Part of a small language model's weights: MLP 320 SwiGLU, biases on query, key and value.
Each number is 500 + 40 x the weight over its row's rms, rounded and kept within 0 to 999. Layers, rows and columns count from 0. Numbers have three digits each. The size before them is the row's rms in percent of the matrix's.

# layer 5 attention output (transposed), 128x128, rms 0.12, rows 82-127, columns 0-127
099:491479511464459504523508507478467577522496556515514524508536544481554476463481513541547465494503465463527547544555486505494460527530533516492499502498407448511468464557485509484458497461478449473602553510427470530601459486493527486505528501549532561518444456492472586409493461482481541536438512510451530479454554478526528452522481498552469423516532593433614449503452480517490466440482
107:455517577522441568460487514528462503523450500510486456571541482499490538482515532590535526476538413500425504490499544476506534441489395493438489559478483483586447537430478512449577472533447508478505476461561494489463582512492450456533441521457470493457517483555543506539523488516475516500458499488532486592580498464476472563510485530424541485557531485537508480418511502490505517521522
104:481497533502568560538470477545520547417450529566516511522529463506462532526424468472505544532522504498358497506525506429375457480584531515449455532530465517520520482495510490493512473476554495491445519489514532479442530482572476506504436563448466498521539522591516473446489426529443507482456563474471454538523475491523580530492544467495524529495486474510500484541499494506451521466577
109:543507445488481451529503429507508485511522504465473571495536567509556505555444491498529518444562553542460536489451449513485530468466485431503462504494524573498585564448474458491476501562518482536520485451524500458479501441464536546502450453482487554510554514564520479454458530581464496518525535463513512429523523551656502488470497473487532486455498513531549433422508455501427469468506
099:524525493533495477404459550469513531501487441440485454521487517512460512481487574545529584480574525543509494524376534477491516475394509502511543469445520489486512517470483510493512557546461498568442468519455444492455466611526527493465536495431529516422505573475495563512496477499532536492493516507501538449554492569461471502468435556506495484518479440473508572499501534546568477462458
109:481492506543503530472434489567556479443513481511521463497539467519478504567484439462467546501468459513538496524480486425453514467490535520515498500470495384470541528516541527445496477498476550451423539448467550465494467541472558503554492507509478479560522496463528517533573524484548503520481608432513524470436593526460500467455424543578539518528439520506444512585533497465544522426490
109:528523489497506578510458521526522526431514463524529556518424504484494535442455464469455502519527466494469516573435452472424555470399443534505477466456425562480560473521534508541497531480461537515423556534508545508541484536545505460495479485494526570526565446559496559454475545444517571494502538447562517474470538539516495560453534478512499526522451530439478520438534503511482413452491
096:517468489481493495490498484501555488502526620462537482473453505497503528594518465496514543447513449509432489529529514569540446516479567449456511509541505533473440467506483519469469497469494537526478467498457402484484416525439546584564505492437530463503511536454471494543520557465549523525567500533429450470428509573469433471520451459615490492532507516527486497551479558493509490548476
095:489473519449514523518482475447481533532477513472530516549471414424530457518490501559445577493558503479467463490471501534534524494501549497518583572426509478486519479563408490493434466482437545532553436484501525537525533577496552489508427473552527546456472465403468491526531547550514640501472496509443516510504467487491515543488473508472531494461520534463472506539502530440503422517529
101:456515493507479548490475508479507474496526483466461533464421588519414455512563564543475488469487442434529577533482544521549447541435466479476498472513531472473478484504543493508510521522527556459536583543492477458541434415484480528489541452515513523491521574509525422466422546431502430532489456512490494527551495474550545523454521513496553466629524502441511505540484466489562511476508
118:516484557558426420467530532412474499509496540539438473500530546543530465471438501466491445494460478516446491584481542510547504480403538549520462395565462560487488463513560473516475585518473539508476437499558503516527484506544474432478500511477520518472545458531471506435531529514517583488522524460552480514513528529415474528530543545557459493501463452503425503502488490514570465528496
097:524487539491550493536468508463511484480534515494553539475514513506531517460490498514494459452443474460501507526518433493526509446505434538505476486432517493546441474551514473538539480531508497576378500576540513516576518532501515516523533483528555482532537539408493461503525506398475519533524413488476528519457569440433528541419456476538428527476480583578557489474475429472505461539511
121:520473519578569413540503557532435502506504476613516459543580500493479481481479625483499514514516504478506479481460489476454491483502472459529465412547511508503455465475445523524499531541514564448469561469477490445545541481494501481493574560551548475456489450486470613500478530526494492502519483412501564455489485491478521498536517502476510543542473469449506526488453506547531416422483
099:482606442465470493522518482449557456534600464442518549494557503562463501455487517494557454511514502474426524492511531517519518556428506481530480413520480534495494475479426517506400525523538476536509425601482516485482452503548477448525502496483522508531505495534493474515528394493559534421511490473477514496522486526547511481473512551534521402554427488514483517553467534526563501456495
095:517397486510538589510477555523474471435505486499497548462608478525457508471458482418488500524438443493537554531484472513489481521509431467493474464482569487521496494499529523493547510474496552462520500472476518524492632550533507524546499562521539489438512429449552559475517516439544544527511477513470500546520561507461504556437494440505516471434470532485547433496516432467452501564458
111:453497489518495496534432517544554564477565481443520456486509508529493491462524524494510545565515497528512463503534500507505501537557466537504533432481502475570463540497452534514477508458422488488490525516466563476541422521480456518509503436502508497577521519415390526530476523470450549500507492475541530469479511444552429545434499526390488544594420517478432530479500518601528482485522
111:512471466512514500531481585453483435495507551519565440576514472454465523442548476493546468502571465508501438538526502472490479518479500461439438469558394426449474475539507484477549475532562540448478444503499532520508531523489601504544466597572555539537431456534481497510514505432472545482467463465519500501577493523477440452543538470483528486515553444537525516548478475479526527491484
094:505531484477572490544517555563543529529509437485626435514518476485499494498525493541520583561496495499447443500447490569460485483489447464517391502479490538530489533465517527516544529449462490458477469473475487546536518602565522484420489473514557499494467456479523498532527421474449508513455537493544558486501436478545467541501501530503424473529546514439506493445491588482476461481438
121:463495496575491494520459443443579512512557495561496497581462565488534567410462489439518511458522510505466473465492567519519507480530489490470499603474425513502508536423541551536545516503438507524436462509559562561551583508557521449514496463551542497501494461466459416524492457429514465493457478498492519514562467471526537520479490458485533534485537497494498512431502419472488439477516
102:525503580498489535510513484473523545481480520467519454510463529432503470551514559448505413553499575429483433389484531542544481398576536490497484514432478445504470506559482496458515501501553464505561497489470516561517483561524524500526450578457480475490470461485546579462516457573545472573472520543489471519469482504522501482582443426500473496481514557508493443536495480517461473549511
109:488536565463573515448508441523510570510497493489492502495491454505568536534517537518538500466417491504471469488497505544480484483517447497487428485482504554563517476519602519525518464528402547484573510493488451474415490578436470509556542480480479529513554482436520486560554444464540498442549423542478457520487532504475528539557460523490482512447434569585441439485489505457473474513506
102:475535482511463540503605574529489480545549504458485543537539512445424495420501415510566493528542505474482530563462536484483476526506512502485505533492464542500479534411461528464468497526561400469445489499497497409525550482488454463483443509428510503557502561495430536472426425484539570505484537467543488503504437495556493517543507538489530453543483494532496518570477561501518548449492
105:468407422486576499537511459531528480520522538491513448513497497565456508518546449429489489497498500463466522513510537489571456531489475443548520458563503500498492462520424483466569533441516517414430494433485506498586485515503517555490530501505529465478502544491465516523568538471524446536464457507488512497519518485542416542492578444497581566416409548537511510567513508518444533476491
101:531548477526520496427508550529511444492464512500499517605513493459453552480518501547485464419505520602485500556464503516495542491453525443489507513503442471495545515542497471469489447476486554464449565514534462521430526520444508518585541539476537453505499514581536501486485484453495496482558549447508424471487491594527562388501508458546543490390486433491526457536494467486527510507485
119:532487464544440460504484533495457539526504479502529469452536513478530560449509568445492507452483533493525500360500471473470536526485476568513517501453541427425586568534462520522526493525501486503567550466532494488470540550484508437528546445536396490478455452499550599483490554513487516537507511455542543495549593433504494538500491451524487519464503460427474517447500529479472478490546
120:524513520472540568494528476543482504455520437443553521491520498488491489527481494466485483529501506483497553488441447503493449512554546514501503499450512562484631467493472493494444520384548502528481524486528576459464546412501553575532467559491474520473456534491412427491488485574436549457521502537454513523578517463443569500511480471426505480484488533506534433478486533494515588493527
116:475464420471449519504467562596544464508514493541470499548533493524542560514491406503513517479480460462459487525475483537497458497514533537503496474569471472571549559512514456582472433501483517447548510426530490465507494510543527451437601475534543527471555492446500447563515499529420467510488417506541475541559473484449514512446550514466546491394526532486461489470537514475549505473497
121:486454485506425544533483481414507509486519545499558532512497514451527522492530505444543471468521502506501547449476546482570515477517493530511470565541548524518441519556447446440488428497521548471472442516442617475525472528504469491610487499472412489495505472498565493480499574468595488534469507534441514513551545451519492524533486466527550565472474489522413524481456522480486408484466
099:455480517473429581493529526537508488526590474501446470548481546484490484475534504499511485557469523459500537464477555515518481426485500523521526526493493517527446503472517488456489479487479486501558498524443532532523500486455472393559485490473506570563496546526551504446492450460571509501443532509518638493552524446591460484510445525383521461484470570544469524482487458453558455463485
099:489501436487505462508492507476520494494450533454486507586456538536588509442517488546567494424567528489460481416526493516498498483569479572498597471480412493522420493476457544560439503498515497519459501501442514449528508457497562554534480514484507461528527458464507446445435496537580486472550453460488545457526483519500569455493545484526583562524472506475505458532498514488475474499593
111:418526448475539462493474559490555500498469495452506487510480538556440465551502419538463504506470509475547479417548475539561497434564474498515501483510465440551435504487502439491498492546532473518534500505506488449531526574479629526503499483537488452507459591537561444443455533483472450518466450530531517468468476573527562497531517476556543523437430546546500538514504534510502465482434
097:500534430458465478464487474478487523540558519524450575407563449447451479485425457523593476535503421457529509563488543437469501564537471491509427452445518546519505535526500514521449434548486447551584514522476558492514559570550457480523538491515522579537503461431517524518520503501475517469510514484460488480466546452506486537482561515525501454539424514491499487511531514457424546491517
111:491481445497554519563552561487480468448517522557532542431488480511426474517490494487386464542465450533465502526494449464487548541409477453547486474446479538515550468560525437521472604502491569550483442485528435491483493550523472534503531471461512506459520516514482497488504542431546524456536458520575436500512481554533525569477564477450468478546461543465560536567489505505511476480459
083:466490555455493493461528513541501415483560422530497570519514449441494509545449470497454502436452518499495506544444463478491507559522534520510512532500480527490549539458520504430458515526420502539441500551536467453493513510429569486529512524512558528489509528479499441504454584516573552426556587517557530528500507560500557459450441558518517453429456537510455489461493511450483553438484
106:531532409542500446474457484552485463504548488514472543429457498460490546496469419397558395490444452458505494536482527469498511568455451510505456461505524523435540501470514543607498526533497510557445537500559528503459527551519509447476608509539469525468518481507562472552514561489495408463553560492545521500454535480487482484513534542546465549515478479486468532488488504512532516474471
105:536480538433507545505510440470531494423515493522498503538521459511486563456510485451498562487461567540406481512544487481491436402468555486462494440503446537488482502536559440489496487521566523490508508496588462436485481472513475494484419590486563504504518515538485533528506540545506542505548437487524510560550477565449507520532531485509499538392483478553392556494482427499510519493501
116:446545484490553407558559413513592481494535492462547533504488524520597565498510502495516452485460548493513517477500466547474489495495487516547464496430455465474480467557493529577466503519564414521542562473488437466552443521522529473471511472527495526518526531452514469490458458510551469507567361481525516457434514466556569467505540482534449526479476565482525479492486494461508512462505
113:464502447497475530495474492550525460456542517530506507426527569521450529544440498435554480481487445537496508533539488531548460566530500510491436485503493542511447500442450449477498499509562504512560547530552531425561505487521543450522392522497515500571488453575504476454466523495429465443499467580481523529513456563610475479538537496444499478562444506514450523490455514463519507430547
080:482556524430488569524491420519496469443491490502495520557452512487514536551474511460455524527427485510448517572549555450544488502539571491517464540496495509494497478527527485506473543485561528463511507504558436573456473404539489494447437544497508549602490454493453503475434436459511466554417518469418511461580498523460519549488510451502492469521597492498502484569482541465525524506503
108:542537490463534578469490369436550487512520548506455530515492533516512526422540535437593470539544507503533485507530489504486559487448500497504483520532504545455472377442496505476494480477529455567574464496447436530492450498510421482481530575420510505508488503490515522491509471501494424476524539494478500415457566520535495471466487474530488506577534576535492486516571495527473506536468
105:488493540496524429548579505480573453490492466531483511483492439482486478510532490506396422526447525442532488416547466561544538461528529532566486490543519477518465451528439530542485567484473492492490471464557490567527489516514451467411487463521434462520451551537508522441501478497534524467510533455592436522487489468510521463532542550526509493466479502492495475509534620481548501580445
134:499501486468570536452556519490565506530490488502458455515515402468409508468560457508522436503481492536497539437467498490471516464485413497536490482506494478576480466464498502519507532459525466442491420447489545526475492535475461494539499577456516521460454586537543533568567483527482485484458508445497497546488549508513519507590558555515460589462460516551427458482551572504531515525437
111:492475439468467460537557492515550449524497510459513569516457516487587482518482524464490520466482500572506519454518446573514511453499520495493467508507456528527469491501475463462512613543481484570521392490488484501552489575482525572478523459563475533522483512467544505413525528496540555527497463496460496440483506488586484545438522525503489460439465547569520500464430542444535405517433
096:507473488513506471559483399533502534579521565482556501496464499456557524475518468480521429511489500515441552457418515468484530502427496496535538515456481545459439464559521521534554552455489516578431522504500504550562540537502478455625486481502455501470495499474547506541512481484539430528519434488529480458461568472512541410453488475521485548453465548576501470523513436449472511499525
099:477437501472491523555521481430523504506440527544441499501508462499515570470480503464463488546499537551532503573579500525489465474476570531489528513517514477486501449514520508461394497524504537527512498480536528492529518466486518519524456487511558492469497461362414560523607578478482576453522438486443488513481475447368537547480545486491523504481555493498502454516506464478567503499521
115:545521490478466473434485558558430505517499536508485428461547544521442501568453547504514497440509481482467452456494527465513507482513537464541557331508571497585467533551441467475537516519495525506456477460482504513505556551463502473524560576469512497433530502499584540474471472462504559506524543500505483520540510539538493518498507458523428511492451525525457428527454469511410508506530
# layer 5 attention value, 128x128, rms 0.199, rows 83-127, columns 0-127
103:524491520484443559440475425487468460491533457512554531435457555479538442438507508560476488523542482476486446427519437465536573517459502516505484575523492498476506460481444557500502579500461459588515522470489521504551527452407566528532533464506528489462453485517512475512488507513508519472515498454424516518469562542483562516466553487532470479525504395514510497486550550599488512445583
103:447468465455479525543423549478443495499534527497569595486441452469532490410574454488585487478533476426500494517515444560468584501466512459529561525530501498555471541527529495516421452508458526577572510449462506467546516475557492486517482514508555509471475546501569505425513510463559456485501537399505547522490493504464507539543453515526457469510497482502458475461513537541442533491505
111:419494478481490514565517557447525544517519500519485527521552481516486494481537531472512489467490589543477521532545505513453515513474518456448517545511487562446527532545446548485528552457491507434488578441458510512547533454489527457525533470517509532448478488520516507525495544470586526514488468472481533481556486448486474460430524571574358439521521503469398500540468426416473478515538
099:577538505468465476589529473596504491484475476483516488501552497509509483450583496537516526504471454524578512434465543468449480497578480531555446521537480492483500508586497493491498566473513532457528569545514472456501463470419508555522484576440469478426514488464422496523502548510521537475577396516421460495470472478490534458478574488445469528489458487517486550475547508508526448472486
108:540500484507488520587455556480479463509538505454505488461531561442483548497449480513459500480449442508578503413482574540508478506473498468516573453608418438507427602554503431477496428515541501594487466456542472512514467490516474556541529496566495498487517464498523557460511454467514440503489478487533451452474451500506536528501508502478492458531493528428536538486523508506539518496585
106:502525498466480543564520517484429484486470494569462464559564511520487522468520566452523414493523446588434554479497491522499488493502504436477544539527503494551425488587552514465541490510487514575555500442515428526474515426476527527509457474511478570496490564504484500456512515498525494541505492422473434440430513502490542536523496465455470484457492505538363553449498536504521550546511
099:594506463465544432549484510505508579475477546352515486506508513495505568578471522542477492506486538548521448490452555485478478452470460508459455470537486539530456540484542458585457462507502510427502460530564500447533549448528518476523562494433490510461572477499487477490492523528486534433491524545599514463533501438509455487532557454513474468503516487439518515523499490587523498476454
093:467491522516478456523599497546483489462463556509518567503451489523457493516429562529523463521514478472492436448486505477498416581541371492468497518459500477464517526468451556501443519555483488486428507475543541487509474450491453542533492470512522551443532525590478514507493506569492474538520517497496482455515487517430590485542497461599498516466507526380490528515553516517564519503476
102:560507537532512512554499515539570488512483474513526450528483493513525451541488493558475537481530497531445551515474503413524508503506597562527479541512469582477469515476543391504553466517475508473507525442458457531508524547490546401445473527442458470533425426488497483484547477485436492499509500436520395478495514497561513460483520424517499596487499451474541489527570470480518457491565
118:565461526463485566503569558536513519499440508440525480533525537475528503439490503503515522515473491521470549562511477509479465502527463491472447505479488456438367488526539573489527496482531533496530569490509477512424467473566506573586498501488421493536499612456532489517484453531426540477482533522497450502433540540542457483491538512442551470528488456547491461430484526498500407486462
104:569518567533535526460464525477503482521458520481515532463521503484490548496488499379483430598525462501501516442461505429545443493506504450470500465446562499505424465514489485497500414483463498524477478509554455531509509462485480460541561491507483499547450525483473490498544471493483483503515438497581573502495394522484517489544526550476585546443573584543494526572486465565473559491498
125:509548473473434512502511455509508410467540506606420440545526509528538515547512442494488484519436443452474567526421486485516506553479545542489441551528529469468497488437516497448547481473534573547557540562489478506512469478502432592547482499458498604490468570456513548461470482491518538561500503489486516550475488455547422459487475498462525515543447502432463507519481522500514505532455
102:498435513508491492512547480562517514519494464468607446549441538440511487489439543482492481445475524518496512575543528494465496496546539573488451490462506522454421565559533431502520481430534553493482515463545556459527522454510595506489444542449509503447457523452529501512525600562510480490481461518571483558467566488481495482450497425494497506489531506532499444429543491461528510521424
096:491546545496499563515519511478470448512498496476468527496500459502503522520460461392452476557490446518491453443479472402484472513509615434488495475500472488525532446470516482542476444518563456523539511480507480530497458521482493530484454420434593530571486640499553496443518514509529494502537480499493553449551563474496545547573522531488531490533489487502461428445491470548511475526550
112:515526507514514512482499474474486444518459499489522424502548484474455518480548524468544528522493445466483510499488525425546503504541506513530464473502506535537461483522512477563532521487500560551423404524532494532492543524470513572523465430453522526370422472473410600471507486570513506594507516491533516549395488549547480457483452497557510455441482501498532517560472479496582520506482
112:537488416506533459432538466478439453493516453506571529500467541511461488548509485536499492553473495527528483498501473486502523480518442523543473524477568485502459521534505517452491467507549554616557489510530437499459498504521508453524459513511517500518449570471565482449518387534458557483534459531533494525578538473447530521442529511498502596484499475367525415438521510531487474520462
097:510538482527496472475509416525404436487511515534505560494489473567496474559499525488490501495525510493497498525487576497491441508446489494594471555510503458576506464503522492470501502468422565558431461587543461501523505463482506546480488547471528505422465536482500534507511519478501567489498433475372563514486482495437431499518526492479477479543531532527434524447519584560586486510459
120:449498467564522506414420445481533461518467450553553563488506546536536450449500553430505511514581470554499495493476453417481512528508512444495467477573555515536510546497485550510504554475467510503449486444502443535578492500504458524555465485573525489544459563525494493532570497495523551543487507424436457536514435490513542464456498446489539509506553514486488538482461503520406568473459
102:477522526451566430465491476498542457483452511468512575418483498469516528517418538530492478479484460462541476519471451563521456470581472465543517423537403493520593448480456553487472519551530498496460494597517568463430494486590549420502537504500511515552461544531463502501486465504568473508475536552540497498559563516465508494460440479498479468500519494513430542550529538501516505496483
114:473497549536516518448462461397511586521423511466504535446415530447472491513468521491480497533493543468551457498479571467557457493490579461490487499520524468547506474401533516504498495423519513456545418524502511496529559421440478555530546481505447512540530507506514501522485572519560447487518484537506567445460543580502461563537530522490474409454505499508554559458502509527485498483492
104:518551435478468466539564513484444492445502491482595476558453572527508403534502510495528522524469453508468514501560530561498599501523481490527494548444514511550456556515460503514506575476485543470502526544479497508520518531478532430477472464473496497398444504442499469506516609502511529434453493466552432534525474489493492494461440468521519532556414489542532411476484492551551477492512
104:511549461568462466473446447520477464574497510463488510544490446510382441497504497472424515513509481518490510496493434530462503531431554519547464465536495499550475583435549459581540460498554496514510481481535503536445515488564496496508579470488558518461514505580445512460536486515474507512528528496560471438595550407517443479519504512511519550523497546426517499508503445511458519431469
099:507461425534534453573471536524502522515532459513497451417491518467519483510531474536469487535485527566498472467584591515491527446472508494537505548489537503430523532547500468439519470489597510508615532520496404422513526504563472446498538476497495504561477521595476416535447561419497459496527497512455511508495452449485529537499522535505510460462474503455450527458485464539460480540513
120:469520496388506560466525527519469448458506548608405446525557465550528511477479497538465501427468444524556463461509425490496464507520545551468499496484529436471575455499452553485482537521585486534458491442430501534488526505387490574527506506545498483491478517574503516580509482458521462523559521539500491522516506457554471543474441518475501496485498507501481571469492529475486479518555
119:408499475538483492554489539498495543523459506539551532445506503507438478464517479429457515498468499445443491490517487479510515482552436480480551483502470505463586536458485480506506503577405496502542464553424507510548488516577435518533472513532564470455530538458490466504506511503626483450543460432547528475504581463422471516559494496565522540495529535545464415501494486475533473541553
113:520514456562518635475528487537501558519480489515505540465481413513444440469532477483486523519497538520479450526498508519504536515387526549515476540462528513503458521458536521420509477468596520486423392510471514534529487450479474471505505491550525501485540511590547570469480461518491532522495482437448462499459466470538548457550502485481548514491473534489529449468417544547463451533551
127:531492484450503507485503496474494510516515488484545525577495517454492494513391596528494564448526525473478500444494449482451422506457488492396459477495514511504495529473427533569466523526595476548499489467479480482474561522497585503475552448511484518506513556543469497475592450442552476524477537496570439511534492491484576545424462476514503543559521484530490592557484460509492445515463
100:498510504531522521406512472500514489472514479539530453516465580474468415484472615438524560480461501516477448502523513483489522512492496518519435508557459524524449493472467503484539557473481509497547506512513543545520518539479599490410576468477461495476462529547506489514543502469516401478486457425549459516489524524505598487389520411499490510569456499501455539449542503491542495539542
101:464506494472523526472507495518582450418458445506580495439501527494490537536459512494543527407485504538519438511477466538510477522466496540497526501471581533554521525484458492513511573484529480509532527506472570504489539457545485438584435508526494521496482437523504464480565511536490513593523485449556416513470457489502489454481441554561498518492532527441420515555425456547494588459447
111:485493527498507480512475439509561488519566482461500560528489466445493510531521411534505536439482500503504434487490569535440494473576545520505462472534562544580464533478473479404503553539521518497468490582543490487477484525527530422486585492534504533486476398534513502597473485536436456559442454495540454474551497494502495490516506538503499462468522592468479524527449416523469455534467
097:470492487546498551513560482525495471472508527522521431557463460420549483521454547485497475523483470512488546547528498478500507516486510390453504455525473536566500463547480535504472479449512557497461504480431540491490487489430549545464439509492552506474506568495519585477516555482499513556476494504574540492458482568413438544539442527457504500461494501484580432449516524471493500480649
111:541529542486403545587478474501494452608549585519482474523468458479444497531590489427533470566505449604471571492490581519476460465538496470489485551439520429502459490458550464543536428510500525456499533476480421551447534478491529504500496488469491468501542547498477475462458512532468535489499506529509450440539550465516467491541495476482486485465537493503493493478539501541455489591473
081:476426483475472592616570509451462552537506459498476521518561580462486502457459522456496538491516528510513462530552636538506495508529489512458567488532503468438490511462445447519527511468506452437563518501519441502550463491461433520501507486569493446488548504462473515549448517537506468488463471397558446499502493492467487517524540501519479474507496537470479444486531479529426554532551
108:536512482473498566563528489411494516491503453549454462526556503522542513444486481502465469454477522597459531556485523499543523451494508466467471468483450541487467510631510437527505441480493533499534505479456465518505489494473535555434519499538486489549580512511573467485517490523444539533491535531508444485474487466491419490499447544361556531490531549526540519463492560421472501454541
108:489490486460506521533527512466449557549477492412486572472452449514492462478520438549493474564463565522531471508499459469471550536481447547456534482519540456505399524529534519479579467455494478501571508486519503456504536452553483434517502498496510495551453585484474517502472486556564439438524482431506473519511560525596544560534530546523487500479471476513453500464461550544443408543447
111:445528546459547483497483490475577558537460486610471493463491464477453508566484488448515473467525522529526590607438522557469507437496555528506527448492558489530488507468468514465566455441477490457448461466546534491529531466546490408557474526518474458507469448502514523565519523520507481487481430568544520510487473504503463479548390509458482501485544618494487511509461515486514515499500
110:505438466520504502448509454493462489498531452466503497538500475479454475463474484472539531458532543583515493595526523484471518440541528481483495498511550577532475539498491538439516458501475515540475512489439455449573502545533554481473520439488556458476468493459556502461485472560586510506399481457582508501487560434581439480522481516533460524500532439435485470597583534488498487542553
084:534503555527467422516498531454470470523481474531493560491430433492475534495543527466512474485538522516487468562476491464528538484481410485518481542517479493491465561479605502522464472506440458513574505431486543471528485462542540422522466645518485509514519505520549472420545485505550421381474494487446504521552493521520528479515511506518479541512454462525547455457527528514509491595500
106:504525530504561434511473564529528473524452485436486437520518525433529513515522575513573440436561541485442555541453493449475546471519487480464527465557501547511504451518505473458511482470492500464548514531571599552542520494481535439500457519437480432493520529431505482405535566505515510498455558544476503487554530477468517556394498471457443502520544492528542496515516520438499505449445
105:522492528451466528522510477507487464501550517559510453487501478510514523495479509484530517473535498491472556535510581556493488529550473549508490526473469419462498474469460473381467551527480475464404471506572532524489499511631488511492531484499498525493467542589440492560454454512426453447465570513489492535553541529489502479567474474519524477475493545587523487435457497491557453424418
128:450569454458475506487492414550510515516579526492507479429476528500495419459522486521479470498525492388478514545521511515486538523516505562481481506518431484536500488523535458412544506455505505496553464552565468501468510427580564526450496486515526514441519483515468511500532558517487486479467524517479523429522589582428494621499539524467519491545507519524507488474445499524502396474460
111:552485491465510526491474491513534500560505503481528578555517514444471534518491575385491506504482537502509506492494567449442419535563464510476489552462576512505533495489466560508515552474505521450483465459535506494500468444471570472449545412490415462469493517541516537583435537503468504476502475530492466503599458511435479450545501563476479441554545592505440512511500455507542467515478
094:432516542468514507458416465468547523551453512524487480448516561477484461550505543477534448497503506596550602502535487488468463473476540446405479394489474545500460470483495487565529440468469506496493539514465544569502496498502508478531535452533499531508528474574521456479563518421430504504491482526528459512520460498442529524459481540489571508526568554479421529517496580517523534488440
107:462517498550423484550517501522531451499462498453518496498514475541464546561472549463554445547489489418517524495476406439519502543498476518415550517461530462427455452513518544493444471546530489528497465471550455500502486524570418447570489457497501443571586552490528514493489514579510509450562550497506517512461491544549567484592478481534521470488470526435548429534468467489499486485507
116:485499507492495505501538548542493449522504564471467449486479496451529555438487409504487534555466452543510428499502547489518520536511571525510467486476429525482464489446514595536526490467631514511536536623471491486490473439440509521485575514450529524441517532514511454458531497485523501552492524529572508500487486467535427482521499515487459474522510425482363534461535487478486463507519
# layer 5 MLP gate, 320x128, rms 0.158, rows 0-5, columns 0-127
094:500469477531501462453469443452497557495516532498478448488520534477497536481470518508511505457592503536448485573438530415496487457503468525513482540458539554498572509501602489514527533517473538450530474471494544496500558565494447522454491509439495551468489511516559550577503489580562531509552437514535458402545474528444435452413470483463520526441517494495506530556529528463522550424474
088:481569469483486591488498492531556495489486436503480538417502546491459534493485527484496457601468535478515536446487470519528510544562446458564441472482534464444554531496487556572420475523549501484564515459542475486535438504484525470461520471516504551505504464524501535524495450549452428532468527503456476498451519530564550427553486502446495480579519508468492512448524529600490533411458
129:484530497446477523489548568504561466484495527457498510407534506534506520520478589508543417466472561560515593561484595511491471448484482537451484484453503532466501515509447510521498562561502540539544560551475444497512465545499494484437521504490447574509548473462524514469513462440508557529513501418447488529432506440481496505454483529430505559476506470523493475498547483481468541523386
100:464475485571461529495503454524457537477520425470444510525468502522443575493517486454520522481484485465520517497504500548529538495505552513491485539504537447544471493414496528479528493541503530476501487520399507506502477498497489510467497487529465479434382529476448496579579468501546558605492479487531459507479530445522508483554458558567555496596428482513468466505546491550617466550469
090:509532470562538504433474517513545483510519555521533401434505474537444533549521514504462490462472528534513564543434515490504510536379490467493477440500581417509513507421510475508547501505454521465467492549474501507426451534432479508566512523468483464469495538459514525540572572516522545568500473584503484526470528505518450503558438534506485517458473483499444528544433471514562523507430
106:500562533468481549548480531546530510478489475465472494471483471458462546531470579425508453490534490501484489512533547525480497534452494481449578453483539554482506486493436490453501493556466581432527546534530539450428560443515412539502498456496487562477472514541511549561514431464441588495480471499516519483496415423451498427474475588448500510515500549552512471527575522522534531515489
# layer 5 MLP up, 320x128, rms 0.155, rows 0-5, columns 0-127
095:451466506560553516506598507543528473527546505511507539505452555537529475502534512493556502540502541473429513436446476524450448460440494405462572511503521460510462516545454505448486500484550431576500454545553490523431487479472524523563471536486486417523465486553502470515527620419551427500445480521457503531520536484500513446550485490462500474511478537496488541475505567497447465520551
102:438478437472513462502466479558492486536531496436481457530443547526506481504481518505493491446523454470532481592533431537564509582481519548440521551476530444493521482455496491493578464490424485484551566474519485538481433500507506476401550537502496487445546480471494493578491501534560527449500482535577578484532472495471517559428564526516498494528452531512527470552481574440531414511497
135:480556468542469450556482470488505479533532525493463547459457483583523474565447431506487446578481471502540481467513458525488547551495528502561512479471488566470517482486511607538466512486439553561482501532516485475487417449472511487547534453490444447555490506494454503512495561478520501475543488495537524406461529582591471486464494554519463455590442522510496497463439511548497463425525
096:486438412429508522500440519489497479601442558582512477520499575517548497485515522523548450484494470479526516507505510490571465485566474571518504551547464474475448537537512517511482444504499464468532510452552524468523553507480461503502556518499506535500534507482554510475458486516512436485421471554456528503573494527432436521431550461467547532414547556486513505489427436556434489440497
095:478450499540527399520513472513467529544525543483495495514574496514505468498514565544440517556485488535524498461536515483510514509511430500539448432545484454440452479546534550542456544461543522491473425526493411442582503522429444536470588499537495502474533545451439520540504506437514409518541440465541515447470523462487537553537612494467431524490485546486508541514501522487495510480511
108:516413450510546469442456485466544565545498572541457424598589557504518487498556494476500531459495533511486516435500518475487501424506480480499516528523508416565501512486579474528514467469551509549437408498548489387510485512488520455502502546517490515479523537451466525478496572536542455466511529483513486524538502455503514517489476508576558455501524460460439533514442429478464502544541
# layer 5 MLP down (transposed), 320x128, rms 0.141, rows 0-5, columns 0-127
094:557562492461512531554520517501535524535454534493541493485539567480522552502551399506567484518462484543452480452439419413506480548432451511539566437485548493485502543583537482477536484484529476552473516520514458492448496520512450539553574476454489482521490475510443526418579500511508437516436472427489445515476519514548531484524527550541496497472486565465434508405498494502519498469491
096:493564397518572500477525435499500480547492546458506485475469490560496484508458509472527533539483495540516456489483480520458518506513474518509532493462556432518487444489520541572515399499527499370456489506533525486491462524454483475486556484446618522525480506572495529553503497496565470526470442523484551517571436510499432501441547512474517497501540564477557474476514468386514512534540
133:490495451446458600506483520469557543479503465500460446483542491467506513520518470537556471476443456449453495416514449537494464476495555499431498508569487519525541520452463516504470495473447576448544457529507657448506569498500460499505490384484549528541522527519520482483513548489457556522512547481494499488427495574451532549522483476476585507504487477462568486508513497520484525538467
096:450574445440539553546490542508409496434481567452483482447541476498541493577520542475462464513470446608485538457505467486444474522414515533521519428530472484449588471440575504472539475511523527565458457482531422527512523464520494471495492500573546559529458484517531505480469495523496439455508562543501512512542532477472521514549520495439474460475534485512503479510535558516511423548490
086:574436559532581508526448491511502474448418498427501523482444505496534480533453470430553494557498530432494426472515489450572512444503530525496550573509502530475465533506560483517435494526516469565518458489542509499492511494475490545475475491567564521548482478492505462532480504551513587501555485446471476464519469506497440453550486442425470459489574510538402517427474543547533515526500
114:508457552519445437481487549528510567516483529537532429525498513470495567524466551451520535525435515556513492407467494569544480519412508504507535484504567447514515517418491521601502562500481478540449481493515533558528507537598492466525511514497457515548560511451511543476494539478475500381541461475487480536518461501505537470414450449482534490484540505440468468477415472503495461523474